config.toml
head_dim = 32
positions = "learned"
init_std_down = 0.00363
lr_mult_up = 0.676
max_seq_len = 512
max_steps = 5741
Each number is 128 + 24 x the weight over its row's rms, rounded and kept within 0 to 255. Layers, rows and columns count from 0. Numbers have three digits each. The size before them is the row's rms in percent of the matrix's.

# layer 7 MLP down, 192x768, rms 0.17, rows 164-191, columns 384-511
100:152114164110112185119120109115123147123153134101120117112105109140138094140168103118132102133122191091147178105156121123107107154158132162120106139166104161091171149143125105161165117135111071137114090110132152131100130120114102104163154123136090100123145148130153121118144120102107066130112085157155132154156108110154141129127115103112107124163085156052096108140158145133153144107142
099:135067096157129103111142131137133111171099060114134133138080171132105153145166104134105109133116134066085115124091146104125183118119131148089152152115176125104123123148117139147079135121129104109150153148113119146097123122114122103135117154133126119169122110130105109140142090130123104116218129142149093130159096100108095126125122120140123140165110117175107182117099105072140129158163
100:153109099114128125112090124146115141140097151129138133123143094185102104113127121149125146146143195128125121134115096121122132134082147121145115134131135134135149100153130088122134134054108123132140130124127178121154138159101161164131128083119103086153157114109146143104124150155102163171120128126123125140167128125168119139132173152131157121159099114131137113124178102156101122158119
102:126071110088133117103170131133105108115098090131110127121136129085095130114201125102150105091141136097129152095092146151123120145063111098108159145154150128113146141152150140087146148109129161133126152137179129129087142103147141138117119163148111114109133121137138122136177153147153119132135111125153141138167121172120143122128145110162109160150158121112146172104142130116138104150154
100:139128160120101092093129139155124115099160148153126125132157115124147139112143116125149172109139130138077148125139134129162091134138132125147132134129141132155129082123091124089151113150121135120137130185134088118141090083120069147124123108165118110055078091128122143110135133124181131130149072152129138099172157118112140127168176134086132116101124124117116106119148147105149124103101
099:096139120113163108133136101106130113195112076076168119185076100173135132159137113177078133152114109125137108131103145163101118146125118111100134108147115134125113092112111132110097142148142132168097152133162109154107127164134170107090132148130128132155163131116131175116096157161121093147144139141151125143135110157111126114143086128180120143146110124093094161142148172120148137139159
108:134099148087083157172128129128112123109077139141142116106136136164161113096140123099177107129138138169071141120169155152111164146138119150100135111142138104119103141188113102104124153130131148117095114154093170115107140126154132176123131144115104064136120158133192149111115116125173124129125107161191136122139171075119170121155116119111150127118108128135137131172124129125060118154142
097:133160115105128116135165150155150114112137096139136170117084159095138149079111137109155119150174158102091113172099115113083119124122082139169144078142109096129153135114117134102169155115123119121129117157128090120139083126096089132137116123135164117121107130102103100104105159130095137133114145153118147108133154154168152106174114130157102109120128130120124177138128114102130109148157
100:134185165124122103132072078139121102125108127131120138139099164123141137155124152151111132157117142155177165124122107147130129157134122078124099117131125160138163186160161121147137122146140128112151145133178070109156130081149130158122113151110156092114098109131129123213186162130070150106142096138108120132121133112111125133116130149126123127146183150110137089160118183127151143086127
100:107127161102162152097100184129114105156120109121102148108156110144105098153118116128108153106136106124119125122110115107124131134105098102103114157092152095128096118123123131082173097144102138170165133135166142125121190125151170105167153124130109074145099085170066107151142145150131092081121126129135169119167109117153144141103105127185105159153141130147159137127119137129122103116128
102:165127158121163083095118119149155129097111135102132128139051109138123138111107122109131134148123187092113129114092132105078115128160129131110150134115106126145141131122092157087161122080117136088091143129132126126151113120134160103111132119141126117167141119080129104114134083034136118158158101136121194160166149102131140122103155111111096109091089146088121127149132136108116168139115
097:125110142140208119105173088133094161127166129187131164174132151121138166121169103166103084072121143130126095126121079125126121107134131102122128133148125155102155122118153183124090146132121133123151164094083128168133090078135114144143130102114149129126092085094121153140117167105105155109178124116113165136136127107176130067140138139137112127132155121150182140111147121110139170103164
094:106116080120149112159135127130102097118111136115128125116117117121126141117181129150118117183121119162109112125131139195167162107194117100115132090158130138140122102158102127113157079111081140124155095145148159129115102127128124124148148131106119156147120120109164131136107118084171135107151133171091134115135106109109129132133140102162101110131134153132178171140185139097117111113091
095:111138102161119106173138158097116118106126064092084135113102143135141122123114120109114121112074158125132133122153132173123169069117134130098140153127140143129138141170135184103115114067114126141125136123086131148139085123127149141100143146039125135129107104125126135202075123117100159147121123132126143130170153151119120097147137101147126156154132124152135113083119143129084083139134
095:106116154107157119130141190113100114127096112142126104133110124142139083098093103154103136147095124165121103104188118145122094175131145099126075159104113136116143061101174132177103095094113159102123108114127146134071144077101133102126100110151200128126106158098097138113103124191126100139147154147129108066159145115137126165164130117161125146130132117151104127124107125165094134100126
100:136106136170123143150088132117114107139131164110121127157152139122127127143098126136130166102123185121115158146077109096148103146153113088127136119112133180133156143147097123129162112108109140114150125109124132131133143191121122108163172124130128125145112083136101090170163138124131191125140120166146134075178093154084147157149132143088138150166155142096152086170102116131112134137179
109:125090144085126086096129142126138112091151151132114161187121096100116140132137146132108143169114107052050106138109100081126135156128080122153184127114116160120144112098133103092138090140108144137108102155128129112127137106145103146134122110136098126107158104132122127118118075153075126129143187101113160146150126146127138143144158132111134107172080119134102102110087118127149150140116
101:113130181151130146137135118136126145144146173096133122147157090121117116160108105083135163104149121142161121123144173115131110088095088140134122167138144116114107114127134129103136150164126140152114122100119158146115148127131146130130124158113114172088167132147076113143160149135135138144110122113105129159125136197166085141157156136135161146114151119111104161113115153124155155146144
102:148168151114077132129122130135110175133114154123108140115122134119071143100157119165096088136117125125130108138107184194126171130146157108140106076127125159119143128104119188145148149101098087121131122122077129136107095156113162180101130079112108106156129140116158103099135069109126133160148125123134133155151105162148151093125118131097117128081168146129127112073110112146123162135109
100:091120115086108117107085115133125095125151167126101186140121103118121086101108107106131130137162132083143130117120137106148140112107115117134125148113104130148136151129075160121133139136135149134122098124122115098144103118128154152142128120139128179115143124126130096163100112155126163120088149162088132122165116105137128111118128137130135099112068119155085126164114100123138131107104
099:123143143131092135118081130123129053141114132133131166133119099149134144166133131150143145101133146163138150108117134139125104182099118177130126115112129101116114092148120146136112142092124101113102160124123136129100117156120130110082141125076145092137131102098140184117127146137122178140156113087126132154153149126087102090110104142121133115139150156140196113153180158137151135147131
099:137137096110094101170132133141159135121181132134109134133078123161146118071127122161121162132146157134138120103126099155113109121095106116111088110186054187107094155101136167112114200080110131128103152167144099102143133129128137147140157146160145101109114123105152111178139113147128120115146155128119100089139124136124127136109112116099179142084147139080137147136137114129092185126123
106:137108149129099112163137134137127101106096123122153138118135115160092131169181146155095141120134124139145123139101120156146123122122147141160124134154146144147100123137128119149116126162155124146139109084129107128124142083153134108143128120089165105106113094153108125104128082122133125075123095090116121159122131125106136128163144132161152127122141134166134069117138144150128146150113
106:132135148118105118145125129142167153094126094152121112184121142114163135142147133160165145128138152104123123124074175107129096136132123142173110140135110128122064109175094151100135113156122114121112151142146147133126098155112130120125137100052098153084125146113119090151090129108131145154123132136127148142101101146145157118159122100134097148169147152144097145128144126128140142096139
096:088130158162173127107151131102147130132106122127177094104154126119135147126165123095140144152130122120172138136094123124125168134168126071123123121141086108160080156128129137143088128098121124125107143110074149123085151191119093139114139132104165139178120141153124147102138164132140124128062113095115095144059130116093090077140124142120132176144139109122110111105124139144104138093129
101:147092125106118111111129102138140116153144142158098103123080131139111162094119140161143099155111123160106112134122158114166143098205120134164122123140111130108142135103109094082127129138101135139172129137113105115124142183153133156146169106095128146165125145110139168092104105140141130119110143118134124156098109133135110131132094151139114123093112144133158128134171118134097096150163
105:108152111128135143090115131151118130147136102114151158133097171121162116124135140184118120121146130150088150156129107138120165111083158102124131159136101143129120132129133128149096132114145136101114110137107114115125161120127154165135166170102130092120147084142137113105120099112087116137126096132102141142108141151140142111131124150106123140143139117138171103092089126157158144121118
098:106164128137120123151144110088116123133111119129107160072132107118123103107130106146160123160069090144194141130085122132094119117124093132122144115153129110148152121119125140107125138120121097098149117134104141109161102115096111142088094118105117138125112144116119092067155150149137128172125164109087117123103154153111113136157118112162142125107162110143129140103121132143116138096127